config = dict(
    n_layer=13,
    d_model=128,
    n_head=2,
    n_kv_head=2,
    head_dim=64,
    d_mlp=512,
    vocab_size=2048,
    activation='gelu',
    norm='layernorm',
    norm_place='pre',
    norm_eps=1e-06,
    positions='learned',
    qk_norm=True,
    attn_scale=0.125,
    bias='none',
    tie_embeddings=False,
    parallel_block=False,
    init='normal',
    init_std_qkv=0.0269,
    init_std_o=0.00527,
    init_std_up=0.0269,
    init_std_down=0.00527,
    optimizer='soap_variant',
    lr=0.00451,
    beta1=0.95,
    beta2=0.95,
    weight_decay=0.07,
    lr_head=0.0052,
    warmup_steps=31,
    schedule='wsd',
    decay_fraction=0.894,
    decay_shape='linear',
    final_lr_fraction=0.0,
    batch_tokens=[16384, 32768, 49152],
    seq_len=128,
    doc_mask=False,
    train_tokens=116100000,
    steps=3794,
    dataset='wikipedia_en',
)
Each number is 128 + 24 x the weight over its row's rms, rounded and kept within 0 to 255. Layers, rows and columns count from 0. Numbers have three digits each. The size before them is the row's rms in percent of the matrix's.

# layer 8 MLP down (transposed), 512x128, rms 0.238, rows 443-492, columns 64-127
088:142131133163142127144121125137100125097152111130104145113111138137107105160127164130185069123105130141125116113148137157129130133130092160138112157130112133122080131134148093150123104103126119
098:131132123143174117134132115108104056178119166128086102130118099146160071091073134127131099082165128117182121128141111103134144144139153132149184145172075109113141107127132147135135106128113124
099:137139085147110121128143152143123147118140139103130116124121143100122072139138117094127116097134117110138093089148128094104130163126126105136059102116145126115122126066098080088112147128128094
105:100142109148155133141108150126103139149131103102119094071116153106097182114133163106094120129115124165152105131149094104128108165135140137117128099162121084112165105133112097148201107130153088
090:138130172162104085174078129189097121124106110119103127142132136173135154126109124114116109143103112115166137158161127144139117138116126165103112176074109152113164131080086139123136137120094135
100:117141138108153125125118067127099125105131113146132092167153135110121128130145160162121139134131099131098122129110105146118148116164116133132105116127126151088144129130106113117077142132118137
102:131119117137139138150151143160113129150157126099113104168177141165135120164144097069152089166135132123149102128168126171113160100139147113117148094078104142143153160137129126111175094118120160
106:142148134098147118108160112088116127119106121131120130105143182118085145119093114114101132130115126135162124131091134145159185135149138084131194100124157133133104134143130146146099119093104132
094:139114097126146139116175109126099145106094087167097117152145147126131153149136133156125105086137111104161112193137123155147161121096106127159149141152160157110117125132137105137154122125133080
109:133148123097142105125147120166128124149111121125097136133136113159131089068121151134120122162152124141137107124119108093126083106106139118173123108101158144110146158115135120108084134099141131
111:090100154133139143130211112126137077132106156148135104130092088144114091114141117103042147117105149170187124133090116143113137164119123128137116152115125133148152121107143131103112105146138126
099:108118150116097116128148119131128144137111143156168121090144108104141087134188105064095140122135138121139125155088120133091128143081139152127132132164104157137122118144141099148106099113109074
096:110133124115123169104104097113138129110136062134124114142160131131145110173128156154197096142108128109124156103134140116168122113129123093136154131140127163139097153136154131106107148130125135
098:144136090166140124136151156125099131150185118109133085084114120151136153187119135116125120122107105160132142145168101118144097128099100107139114132140113129089109119118080130131120096143151155
096:123131114152112157160111114108125117134129122127072111107166109145132120113105174158104119079155133118136146117098112126077116109128123112114149115105128136132096128091122154116183132160160153
098:127133121112098142135051154122104151120128123095153170133148126086112110120121098095143106099154099070150151132155122141131086088142131114125115103111158109134152152103130159143126109169110142
084:111173090151141159176139111121141103163100103145131140127152121127138124087147095165197107111107130117124166117122111139120129115128113091124118152154123129153089147134136115138134141137157137
093:177137101093167117112136071121108131139124123133125165124109120158160144100150119118170170125105133143134110123110147147129139126151122098053122150107143112157129110157123123145098124089123144
103:128118182144148092138128134148135132126112104155127149090162159168138151126102127170137130212141176134141121138128130138150134123132105147096098163141072143096127130139098092132092135085134130
093:091119138112132130108115118147126124137124122129129128111089094140165168134101061094159090134105135108131145145163121087161133118131086114111149139104118138089126128155137169115123124109131047
092:079112146115138101144119161146119164109130109119135112111149159182145126137097112100122156078099091141145055144154135138131084154137147125092138136110106188163120118118158123134156078126108136
104:106147158133092133096154170128147178130130156147145093122113093140127125082121117095104159099110174146121131142191149114162092146131100118109185139113132116127143116097085160132137133166128101
101:103112134098148154104106147121164149155129174120166135142110092138184090100139117132109154134127168170138118125117102116121126134162117141163098114145117110126119111125158115081127134121091142
087:156128159116114113132108069148145122133148099176108125117146137130142147133111129130180121100102127113083129137123119102114085140091106100149139108137151144142128132112109100110133143144165148
109:124123098083136135150091121097155112124129136121114125145154158110160119161104105087107119108126074109143115144153108114141096095142158109139113122095135080132138111142141115148176128168114117
112:140145124133119074132078108167136141121144128110084129121153095093171137114140124142127138147150136114084120060135126140133141086136137112151128186125149140122109138109110139127137111089107131
110:135102134143127146166161167122121095131166135141102135163136124138120171128123113179113129135129092133136118165117110118150143086066073145114112144174087110127096101150126146117134104128116115
090:096099171111125093128123140143169128171127171087124111146129118124147133118128103132116137108152127134098117134145117081186059151168137156136147122132134093087114151135159145122139110171114103
105:112112118140197127178116081090110158173115100114131097145099137127113149150156108123095150137133123092130140134094118133111127115078080118128115139142172142121073154127103106151071098147122135
110:134125106104171130114128163121135093079167113122092131130110125121110111143132103093109117136144119141111124157133134153122113155122071152125158103120121067132105201134178128152105108132121147
103:127093138099163103142100133122091134133059142148129113119117146178135120164127108156131092135107127124109118106159126129169141116153128164135194136166129125156133139096166119145082111129086133
102:110153143096106116135142090140155166114121134108134084121103139188078121151122156094177089173137106147116128120077117125155098125165114087092141139141132127152105184173109148112130112114175127
102:111128105111136113148110110136112104143140102089116103131132131121158139134126127170146142112101108119161131157131075100142121131159109081177082150121107120136165129142142159141147101114146140
087:122160083125141140146113172112138136129169121119141151120116201135149095133101155115166145086144104134115113095117117145118143106129163109152133099138144150120146102163078116144130103116135172
118:132171111115144123149113108141158099124155154102113154118133112089104164116136165124130122096127159159135133099171133092168135134140162127111097115104090146133152089127150116125132184144122119
101:166155156129149157106150121141132162114140119075147162126139123145090118127114126159104119116132148100135150123136104099113101117133103149113138153092096160097080112109122139129160083125128121
103:113096151136136124107128127122176131096161139130140144119143100147132140130142127131091133152124120109142157196157148146163121146123176112090188079102059113116158138108142136170141116165082093
106:066167158101161147170140126136116157098138175111130108112090155124088166131098155102140094097147122149110123135120093152111162093122119130124125165132139139076121104133148135095140121140120131
094:141145143152106152078113115112142144120139079139115109138145130158094117076149103152132134111113133143124151173126146126132124167119129087128158135079148142148131119147142106098098138146133134
104:127149131153126156129122103148095126128076117152129175104108171114132111181105117137146103121161146119082118134105128107129149062129098126150114109131103140124114142123138094161072073121119107
096:142103139102127130130083097161119111149108133153099144135149094150133138131152073108133121145125117101127089152134130156128120170135148121147136101164120137073108137138158119129142103100133128
110:134151149142142176163153115123142131173089106148124138103169113131136150136116131132121146110136091114100171114108128093121133101105132121142115108158136154154135096124066136099107107140155084
088:103117188126125162111119102133118146169125150158096163160146111117106066095095106107145085103108141122145134134102124141137115125097111121124156133104129132086128104094151120149121135101130109
101:145142149106160143135169132133105128097137178075117103116097154114161132122135106100149110116147100138093142164143086121112121125144109134141138112130111117104118175121155139149122145110089156
082:135139130172118099127138100111128151143118169150162114122119158132117115101144116153146099141109160125152137099123124125091145078127119113103094157122119128149120148141130149117142105125142118
098:124155114108138118115148124118117150129161145131139146112094101148105136108109126168107142166122097133137099121132107120149139145119125120142130092156147094115156123121112144115135169132117131
092:142122116123106134086089114148125149172134177131122097087127128149145122117118143078133119107127096079171107125090128121105088102136121125105153121150132147120092143133115104176112140176120143
094:153150152125119101124117109109153132171121138145138109167175123126140145137178094135143123159130123088185120133113130123116128107136109141159129143154163161090111120138112096142115140113115067
102:063118134111141109115128134130140102115135137145161135126097130138135113118085138167130124114127146118122171137157127155109134161151168132119139086059083112121141076076114123137127116159081129
109:112143133106170108131140148141141103121135162100104127128098093129129147132129106151152100128153149179131129123134097151157119151187079143116116121129172111097097109145092186122104081094171126
# layer 8 MLP up, 512x128, rms 0.209, rows 444-493, columns 64-127
099:141115106127153141116137135097159153069119135093168107122118113100140164096121147105145136139134096095096110107146112092108138133117125157164128154126160157141166156126141091161147160111123139
103:156095140167122139110136108161118128117088117118127139142146111104122176080115143137094123137138071117165123138115100102149156147155127123117098136078103098110119111131169108106144128151142143
099:111190125158145143133093092175111108136151070133107130110083121133120128146113097132082148109154139109114110120128154141100139121143163165131125114096109118127121099110125182118083149087100121
101:132115098114123146107088115125158199139125108159112109157099147136154134146107089112110124109155162088087105143132187142122126113131173116078125181140150109156117081134162113155140131125127126
099:171104153129110084133191172135138130128082152100122117140117093141132121122139104131094099131107100151093145123117113140138144146154145143116105134082095114139194100090127109123152161121105106
101:162144130119098146127145127118145172157115089108108108121081134108118104131118154147125101126123159095129130124146134116155148176115135115095128173153128114172104137147148155165123129067132141
104:114113105113133139108133092068146118133150167162146096158168108091162145174112129155163144153149127150126129123142132161141140127114127155084139122106095083130138125083098150076109171113132117
094:120104114137118130177090165118135123143135097126154140114151122113073139131094136110104130186103147162090138085134129119106072142120127143123089129143122121151074140135146128105084128099175147
092:108134175136148104125116104143137135134124103164122147101124137137158169129140126095109105097097114078086129150120126144116113102052135139167161121148103135095063126114116117132136145085152148
109:105127135133107092122124101148116117098114131122135080132148115122094131164196142140132111115105133123113144082153177145133123100142138138169113145187148170120148145106097104162081143145141150
103:170141129164137102152123159148093136087142129127130073135143123131131208133095105138117101138109178081096151131153131158134139123117127131124115131093161112087160118121102113077124135126160112
096:132138147141107059115123134147163114093132119158158113115193110100127111095169140112152114105163126105154137136090129116150126130123124150099140136126103100120139153081151107168142174105143160
098:082157132122112126153128103106091119122131142135131153127117109096105170089142123136175122094100109102138124167122106137131164105150125172140098134106133165168162145137132148104110139155107119
101:176113145141153137101143162122094124112125086080109125149099137116159143141103121153133146067153130139134115123161084115146138110162094121134104177116092143114164093158141131136130170143136089
102:121113114127158112085138127157127177124102116174137091112143132110131131138176125098130096098174130141167118097125108104138146131136129122129116144131103150108104112165128139140149118136149178
083:142084123135145126168135116136101130134160117135132139136132113080133149151092202118142122119132124178143116110121118126137121145124140140143169165114137125111131125146088150141119142095121123
096:194111134121105111109168155141139128157149149097086109161118136116128118118120106144106097104118102134106158117118148144143115120129119121165068131165086121126161132117137126115132126155132117
103:116118099157158110121108104100143163137168115095153131150111118134132121139169144149110126108145131093095160124145064113081132142143121145109160130147133143118113162137150167147100127111132126
103:196144115110115130186131166114097163116110113115108128160137100147132144157123100111133188152134110122115167114147134140091103167118168097174090134107120153129172155103114124129136095102097143
091:178137150128151107098147113144133146141107083117134153139107120155125147106085113128106108126152134139102143118135131180123144118081106132128054130111103114088130127101114146108101132109164129
109:124132088135165134105134131129106153101075115137161142187107134133121131097110109126182138111125120122112141120125157106139115136137120152120169109109110148134072123114079155127139141078114152
102:154119112120083101117143109120142126115139167185130106126110108133074084132171119186143148142100118099110153123127145102163102144133148145125095147109109109120142146155118163175107147116111186
086:131109151170097111114119095146140128114132096148166150134154144074119143124160154137157123143169154105131098107171154123157189118132167159139137176110123120091131158151121117138123134166116150
105:178126105099139108125129130140182110123134137116141177140170110123097148126113105101136170141108097107120141098147131139169099106118155163086121094137138169058114144106137163107134147132166124
107:113111105130124163116073117170153141153104088151179125109104127121161130143135197137114176090140116165133105102125100118151166168148099119109101109136164120127126113124145151127095148093141151
103:153120114163173110149135149094174116142182114092082114131121099143172160123120118150127146089166127119147116107124089152109156141124131130143125157115108138122153117077125129085185164139074109
088:126146147146170120084144124131132155090141116162136127088061157150146142141118152114069128151128146099134107133127156139095109125126155090112126137135139174107123083104105128105124152109148142
097:090081120151128074127148157178107124114146100127136081116136079126091128162091151129138167151164119135124076123135101134126109100148123161111135152129137136122157087144106126133136150081100160
097:102149122129121153143097121134130136103173115125159123129148138119133130135123117151168116120100127121126102115118123087117133130119156127111130157126126173104141115113096126123149123118160119
104:109094151143112157124124111121132137091136150094092118128134118105150125108122133134111127082153120097164146099115114136086103134161128127127126160135145114156151125170140123161152132120124130
101:082091151119142121125157131137128145117095133104096127122145141131164141120156111114103160139091123101140120097099146102115114146149205114135106109113117068098098113136096142130129155136168138
102:132122132133119130137106169182122099158160141140110058089170104096158103067157163122075144133148152118110137114151099094109182129168175092150129149126124152158127145130104112139097128149132182
099:141164158119118093145095136138130093142117116111104113124103113139113115171127145177147169148130135126146139144149109149132174126133138135109132096140173119131090132126128136059135113170107209
111:121166121089057106117161148136121183138105121127157142087140130141113135092090139114108157123170118146112109109137139150154109116138084132079125142163122157097083143132112110141089169105142175
108:133110160111152131107143093092160137103088098100165165164121141145098137096143138170118147142162145164178145094148096144115177097148177137124135147134103130172162134074130121103136077140112133
100:143113155136128111123164103164124151115161097100108141154192102107132189152140133113143137131122149112084144109127098133105076137114126153086087145155155127081101111114115147109095141111132129
110:133126134084089109149158096151139130134151154093117142140152153094134107131179109144094149112127112105099118128158089106152158130150151105131163153118103108122082153137075120102110138104143124
092:144109100116157154154148153116104166110149130142168140168102088126135158126113165079090131132144113098075109165101098125098123098116126154118125098155127108138104132132138138105146120134169089
098:169098080150144147101115125131111164154143138185114149160109118105153152159129097148118116121178140179115116144110138164114145148108116166137093133086124125132088099107111131141119131114119112
100:167184120105132078121151146115122126068141104138105108128107144071142154119160145153137158104145153109152140134146150144082110101121130125146088121140147132073120150131124114110158102125133119
115:098172132131110135125138201128154140097090088106114083112139108117110136133102180153118166103140104126131117147171124178105114115123178159152138152091142128150124108161167159146153141110150143
088:134107116121134106150102114108126076112130139145184104145134126130140119144121094134098173135117100084129165127140136127132127137119164150159120175087136138126122165126120155100160127067109119
102:162109177113108128119120143155112129158138067116126096123128150106130139132106097095094150121120100136119087112149094104107113103120133096155121168141080116087058140148120154128112126155165113
099:137149095091134114114117113113126078104120156129168141162109103136146183077117138082062147109129159150122094134136146122111167140174138145132104156143112112108137115116126108129111191107109122
110:149114112138094170123144114066068129112100134146137135139138108128072104109124149139113140120161169124105114122119107151131145163160164095096137132142088153133123083152162133125152110114140164
090:125103113174131142105147152142146153095153141123125165115085099092131150108162140149126150069122165126095100118126140083140116102095158146142118150147146162107097117133117139080073125125143081
093:135103123108114159104106140143077116105108111182144120108100111111161142117132150103113139139139117087081162085096126116113139146100126140164104135168147140114104123087095130167108126120095135
104:129163163092085135125146147150105160143132113073141133134133105122112132109107125097121110171107145072118091098131157170141129138129119152087101146139132095102112165142069142133104150115120151
107:101113082122093142121126118154093082154148105130138113135168111127190136146135113111120134121099134060091177111163143137152131133122164095151146119106079131129138138104110110127134202143103061
099:157102105120114105128126104111144136132132109142161094073122100108092171130102124135115088088124081153136091142128107100152135123128158109132120124143113113117157081128143130131120188140138156